{
  "n_layer": 9,
  "d_model": 512,
  "n_head": 8,
  "n_kv_head": 8,
  "head_dim": 64,
  "d_mlp": 2048,
  "vocab_size": 41698,
  "activation": "tanh_gelu",
  "norm": "layernorm",
  "norm_place": "pre",
  "norm_eps": 1e-06,
  "positions": "learned",
  "qk_norm": true,
  "attn_scale": 0.125,
  "bias": "all",
  "tie_embeddings": true,
  "parallel_block": false,
  "init": "uniform",
  "init_std_qkv": 0.0182,
  "init_std_o": 0.0,
  "init_std_up": 0.0182,
  "init_std_down": 0.0,
  "optimizer": "muon_variant",
  "lr": 0.0115,
  "beta1": 0.95,
  "weight_decay": 0.006,
  "lr_head": 0.00332,
  "warmup_steps": 0,
  "schedule": "wsd",
  "decay_fraction": 1.0,
  "decay_shape": "linear",
  "final_lr_fraction": 0.1,
  "batch_tokens": 65536,
  "seq_len": 2048,
  "doc_mask": true,
  "train_tokens": 711400000,
  "steps": 10856,
  "dataset": "wikipedia_en"
}
Each number is 50 + 15 x the weight over its row's rms, rounded and kept within 0 to 99. Layers, rows and columns count from 0. The size before them is the row's rms in percent of the matrix's.

# down: layer 4 MLP down (transposed), 2048x512, rms 0.0437, rows 706-730, columns 192-255
# up: layer 4 MLP up, 2048x512, rms 0.173, rows 707-730, columns 192-255
down706 089:56 35 36 70 63 73 45 50 61 30 62 33 68 29 77 57 43 49 79 30 72 42 69 36 56 64 45 36 44 78 48 02 67 72 40 52 63 24 15 69 53 53 57 48 37 80 67 77 39 56 45 52 28 36 43 32 38 54 54 42 53 27 31 54
up707 100:66 45 48 50 50 05 47 69 35 58 50 37 47 24 72 34 31 71 22 41 48 23 63 51 43 60 39 56 39 57 63 84 37 59 66 46 67 28 57 48 33 76 33 36 52 35 56 35 46 56 53 61 51 63 53 34 52 49 73 32 40 68 78 44
down707 102:36 62 60 56 30 78 39 47 56 50 17 52 22 57 45 52 57 62 61 71 56 29 46 47 61 57 78 50 26 52 47 79 06 49 69 57 70 45 54 53 58 47 46 38 83 58 56 27 34 49 53 55 46 22 49 60 60 70 55 62 54 25 49 40
up708 107:58 29 31 51 50 63 56 77 20 57 39 48 30 69 51 65 37 28 31 67 33 30 73 44 62 32 35 68 80 02 43 43 28 49 81 40 70 45 47 45 56 55 58 57 38 34 71 41 65 24 49 57 29 39 33 41 70 48 41 32 25 70 49 57
down708 113:54 66 77 46 77 38 81 55 37 46 64 28 58 40 28 43 62 68 44 44 63 53 04 54 37 55 54 33 62 61 64 61 46 41 32 65 54 43 68 61 43 46 36 44 63 46 74 60 27 74 26 54 38 59 66 63 55 71 55 59 57 45 77 49
up709 090:35 42 77 94 37 54 39 48 40 59 31 63 59 70 51 65 44 57 56 37 63 45 28 57 31 38 69 49 40 58 59 60 63 61 62 63 43 52 59 56 54 64 47 29 30 61 37 59 52 49 41 34 44 66 38 35 41 65 49 60 69 34 46 48
down709 091:81 32 91 50 60 46 62 51 57 37 30 26 39 48 52 62 58 50 32 66 48 62 62 28 27 36 83 29 30 53 62 51 48 50 49 64 45 57 69 52 61 56 39 52 72 43 63 74 43 52 56 50 39 62 60 62 58 22 59 56 59 67 59 52
up710 096:40 50 41 48 53 56 61 59 29 34 80 64 25 32 51 51 30 58 49 44 57 65 74 66 39 34 61 38 17 59 55 59 50 64 23 49 57 62 38 60 00 21 59 47 77 46 26 53 66 67 51 43 62 44 68 48 52 90 83 30 57 59 72 54
down710 098:75 47 54 52 31 26 31 33 67 58 35 45 34 49 50 66 57 56 60 42 30 45 47 44 51 25 36 43 45 49 39 54 65 47 81 35 57 39 64 28 64 36 60 67 32 40 64 53 70 59 66 48 52 41 70 65 42 01 57 48 61 82 63 59
up711 107:58 57 47 70 81 17 39 45 37 42 48 22 31 47 45 26 40 55 42 61 57 52 28 43 76 46 31 39 84 61 38 51 63 47 69 54 42 57 38 60 64 37 29 31 35 32 50 58 74 62 57 42 47 59 70 55 52 31 63 61 46 69 81 49
down711 116:51 41 48 61 54 32 50 37 57 37 49 30 63 56 47 43 17 62 38 74 54 45 97 48 68 50 54 35 30 56 36 49 27 38 76 65 71 27 29 55 67 60 49 50 69 44 41 33 55 50 46 62 53 47 51 70 55 27 64 33 53 21 60 49
up712 101:53 52 44 40 78 72 78 45 49 61 49 21 43 47 53 43 52 50 71 63 30 41 51 46 34 36 47 41 78 45 52 23 56 60 65 46 45 71 36 48 64 51 63 44 46 59 76 00 75 59 54 54 60 66 55 62 58 60 32 52 28 65 43 82
down712 100:57 51 76 56 42 40 49 17 37 57 57 69 52 41 58 51 49 63 59 38 57 38 61 23 51 38 50 61 54 34 51 51 59 49 43 49 38 31 40 44 73 42 75 35 40 48 60 43 59 60 72 46 60 54 76 59 70 58 62 46 71 36 43 64
up713 100:69 64 63 13 46 50 44 70 55 78 52 18 63 40 54 32 56 35 26 53 53 11 50 46 66 60 60 34 19 33 35 64 67 49 51 77 55 31 41 21 80 53 50 53 16 58 82 49 57 44 57 43 51 46 34 46 40 55 50 54 27 51 51 34
down713 099:40 70 71 64 21 49 57 14 57 29 33 43 36 67 35 31 59 64 46 39 42 47 49 52 45 53 61 54 54 59 73 63 56 32 43 66 14 44 36 52 49 40 41 59 42 41 45 56 64 30 44 70 55 31 29 51 68 50 48 41 34 55 40 60
up714 101:28 42 50 42 59 68 77 63 44 71 43 56 33 52 20 57 50 61 37 46 57 42 48 46 57 40 47 37 62 57 58 75 71 52 36 37 40 57 50 36 72 43 66 38 64 78 44 53 19 38 11 36 44 39 40 49 62 38 64 39 65 84 63 57
down714 099:55 63 49 37 33 36 36 80 53 44 57 26 47 47 69 75 46 50 43 59 35 26 43 48 49 34 68 51 73 35 33 45 50 41 54 80 81 46 57 41 56 51 57 38 72 53 41 64 22 39 28 66 50 24 34 33 44 27 55 70 34 18 42 69
up715 103:39 58 33 39 48 49 67 47 28 55 59 67 41 51 39 66 68 46 35 42 83 34 51 43 54 35 38 61 68 44 36 65 24 64 42 35 47 62 39 73 64 38 59 45 57 45 48 70 79 68 69 52 46 57 23 52 67 31 50 77 63 53 52 53
down715 100:36 56 19 44 12 63 03 35 29 76 85 43 62 48 67 43 60 43 30 52 60 60 29 46 67 38 36 52 50 35 44 45 63 50 20 38 41 32 73 55 60 52 40 48 79 70 44 52 57 37 62 66 34 28 43 46 54 51 68 25 39 50 54 70
up716 103:38 65 23 44 67 28 44 38 63 28 47 55 51 61 44 55 53 42 72 30 31 44 40 45 50 39 51 32 58 39 67 60 49 33 43 33 46 35 58 42 42 72 43 45 54 77 92 45 41 46 66 81 43 30 46 48 32 52 47 48 58 22 43 59
down716 108:50 44 47 51 64 41 55 39 47 34 16 38 53 56 51 51 74 56 33 93 17 61 43 35 76 50 37 60 64 44 46 41 66 61 51 41 23 32 54 50 45 50 38 52 45 34 40 77 60 50 43 48 63 70 69 43 61 41 69 42 47 58 61 59
up717 090:77 45 61 62 56 54 58 36 28 61 51 36 27 71 51 44 69 63 41 72 51 45 54 44 47 57 01 43 36 56 33 43 55 51 63 38 35 53 68 60 41 58 30 43 43 22 45 75 48 54 62 79 27 48 64 27 48 38 39 51 39 33 56 49
down717 082:41 54 32 66 33 46 46 53 61 44 29 67 50 46 59 85 16 58 55 57 64 55 73 53 54 47 63 81 37 33 45 57 49 46 36 45 58 42 30 87 43 72 73 75 55 83 70 51 43 68 74 40 27 30 74 64 64 39 56 43 52 52 22 52
up718 094:37 49 34 30 56 42 41 30 63 35 76 65 64 42 53 47 42 53 25 30 35 56 57 45 39 52 30 18 61 38 65 56 30 48 85 75 57 41 57 55 53 58 09 50 58 52 67 51 74 49 47 60 49 72 46 54 54 56 63 12 43 48 39 49
down718 094:17 44 55 67 67 66 34 54 52 75 55 55 55 49 32 58 43 49 54 70 53 39 53 64 51 53 61 71 42 55 55 08 64 45 69 75 44 44 48 47 63 60 42 49 66 62 16 41 61 51 45 40 25 38 55 45 58 65 40 61 54 56 80 51
up719 125:60 55 41 25 43 61 93 59 56 30 53 40 41 42 51 67 62 56 51 50 36 31 45 38 48 72 38 14 34 32 46 38 67 55 42 75 66 50 29 47 50 49 70 55 33 48 51 41 39 81 54 75 42 45 44 60 58 66 24 50 49 27 41 67
down719 120:69 38 26 59 47 62 75 37 52 52 46 61 28 41 51 48 47 59 38 24 43 65 64 46 62 71 31 44 38 13 70 27 50 45 52 45 57 73 52 54 40 51 53 42 18 22 33 62 80 58 55 56 40 50 45 72 71 50 45 45 50 27 33 62
up720 098:54 43 66 41 67 83 59 45 79 41 49 51 44 87 19 48 73 69 54 45 70 60 58 58 42 61 47 28 22 59 82 22 24 43 66 48 40 62 76 56 72 54 56 46 40 25 55 63 38 52 52 30 43 60 35 62 48 33 54 63 71 65 35 57
down720 099:44 54 73 79 54 53 64 60 44 51 78 36 72 56 22 38 51 81 49 45 43 39 45 36 36 30 51 56 44 52 25 68 72 31 54 40 41 46 29 44 42 57 54 57 61 51 54 61 55 48 60 42 51 59 60 34 70 48 85 57 62 37 38 54
up721 098:40 46 59 56 58 65 31 51 56 86 44 64 54 39 40 50 67 53 61 74 71 55 45 63 39 46 35 50 40 40 66 73 62 45 36 62 59 69 68 69 42 30 36 39 30 38 58 69 53 17 19 65 38 35 52 54 60 31 39 63 72 45 72 55
down721 098:62 41 52 52 47 41 58 37 44 56 41 48 42 52 37 32 39 57 58 28 64 41 53 57 72 25 10 50 47 43 52 43 72 54 51 67 35 54 46 60 50 36 58 61 64 57 64 44 60 54 49 60 65 57 70 72 56 62 63 63 63 42 55 74
up722 094:44 50 33 29 26 36 65 62 32 58 44 34 47 49 64 47 40 18 48 49 50 60 73 46 32 46 30 72 43 43 40 57 52 55 33 56 42 49 73 46 44 43 48 39 62 22 35 40 22 82 69 54 32 50 47 54 67 42 44 52 53 56 61 27
down722 092:47 44 60 59 29 40 42 46 69 35 50 56 62 48 75 60 55 42 52 40 72 50 80 42 63 46 43 76 44 14 73 35 48 37 48 40 53 46 41 31 60 50 32 51 41 64 56 47 42 47 30 49 72 58 37 28 52 65 28 41 63 40 52 49
up723 089:31 53 49 58 48 50 40 23 50 25 44 65 54 72 39 66 57 50 60 64 60 68 55 78 42 39 16 64 58 84 50 52 64 59 36 51 71 48 31 67 58 60 68 66 30 69 71 59 51 48 52 51 46 58 63 48 40 59 11 62 27 46 38 33
down723 092:66 42 49 42 71 55 44 52 44 38 32 65 36 21 36 59 50 51 49 76 54 37 43 67 61 49 54 52 43 43 55 49 35 28 54 36 41 24 81 66 65 57 41 33 44 66 65 68 56 77 20 62 23 41 43 51 85 45 99 23 83 64 55 52
up724 078:61 38 53 63 55 54 43 86 35 94 22 82 55 43 58 60 49 61 56 63 50 73 64 50 34 65 45 39 64 61 31 45 31 95 64 68 28 52 83 44 72 51 50 57 46 70 73 78 48 48 66 35 63 37 42 37 41 51 39 53 40 57 00 58
down724 089:49 74 45 54 46 35 35 30 20 44 53 41 43 42 53 35 71 51 67 60 61 31 76 60 28 62 71 20 48 87 80 50 56 45 54 70 74 63 60 34 28 63 73 55 64 54 61 34 52 49 44 46 45 20 55 39 67 49 64 70 45 75 70 40
up725 108:52 76 26 50 51 54 68 64 37 56 58 39 55 60 36 26 51 45 32 48 54 46 16 39 75 53 61 32 58 44 48 55 44 92 51 55 59 51 58 41 63 38 51 47 59 39 46 34 65 58 47 39 50 33 58 44 86 63 62 64 41 51 48 50
down725 105:60 35 70 60 35 44 60 63 61 52 42 47 43 51 45 66 52 46 43 41 25 47 37 49 43 25 35 88 74 29 20 69 52 58 45 60 34 39 37 67 48 43 41 45 57 55 56 52 51 54 49 59 29 64 37 48 59 57 48 53 36 29 83 59
up726 102:39 51 51 12 93 67 56 54 25 71 52 68 47 59 52 72 52 52 89 46 63 53 39 52 49 50 53 52 57 42 29 35 58 48 65 61 52 87 41 42 45 37 30 76 86 51 50 40 57 34 74 57 35 25 55 71 48 48 21 66 75 60 59 64
down726 109:70 49 27 52 52 55 50 66 60 32 46 40 49 51 54 46 54 46 41 62 59 63 68 89 43 29 61 48 24 43 64 35 69 21 38 49 60 65 58 37 58 66 39 71 37 32 55 47 41 55 79 12 57 67 71 33 52 60 35 42 49 45 61 52
up727 089:41 61 74 38 68 30 30 46 54 47 42 50 50 35 48 63 59 55 37 70 46 53 35 45 43 35 48 50 53 68 31 66 80 76 24 77 41 58 66 61 51 75 58 51 28 73 57 27 46 55 59 47 26 76 33 44 48 50 60 47 36 43 36 73
down727 090:42 53 69 63 40 70 68 58 24 52 53 51 49 77 66 30 63 69 55 59 48 55 82 61 58 60 41 36 46 24 61 60 36 37 49 42 42 66 70 65 64 61 54 52 61 37 47 30 52 48 31 59 36 31 52 69 34 43 50 55 43 37 40 43
up728 107:55 36 69 76 60 08 42 38 26 49 53 69 48 51 46 37 48 53 46 32 61 67 35 72 62 57 43 27 51 55 49 57 51 43 43 45 47 40 20 76 66 63 57 38 52 42 65 31 74 48 50 60 46 39 40 59 53 87 46 68 78 20 44 75
down728 109:56 48 48 42 67 50 67 45 25 46 40 60 48 51 52 59 60 46 52 69 78 57 55 59 43 33 41 58 83 42 61 64 43 61 33 50 69 30 58 36 66 69 44 40 63 37 78 60 41 78 63 72 13 68 83 57 40 54 45 53 74 66 77 63
up729 096:69 27 53 45 55 48 19 62 21 41 47 55 42 80 57 55 47 27 71 44 38 47 40 37 72 36 56 33 50 65 55 37 60 59 48 36 60 53 30 41 63 79 62 75 59 87 43 28 60 40 48 47 55 71 48 33 77 65 54 35 43 59 51 56
down729 097:40 41 71 37 25 48 79 39 60 56 47 42 30 67 45 37 52 23 60 38 58 32 36 50 39 59 41 73 21 28 74 66 47 28 52 49 60 51 49 54 54 70 61 25 76 67 24 47 65 78 47 41 18 69 47 60 37 71 62 71 32 39 44 53
up730 106:40 79 54 50 51 53 49 29 59 44 91 67 17 44 38 41 24 61 56 39 49 36 74 76 55 66 53 49 42 00 54 80 41 42 32 64 44 44 41 73 48 51 57 67 31 40 45 56 47 51 32 47 32 54 27 54 54 54 51 40 51 58 42 57
down730 103:55 37 48 68 22 60 49 59 45 48 44 43 69 43 46 53 49 49 64 32 32 54 29 57 54 53 57 52 79 43 50 79 79 63 87 62 40 53 47 38 44 68 49 25 20 43 42 42 41 40 52 60 73 63 63 61 46 45 38 41 80 47 70 46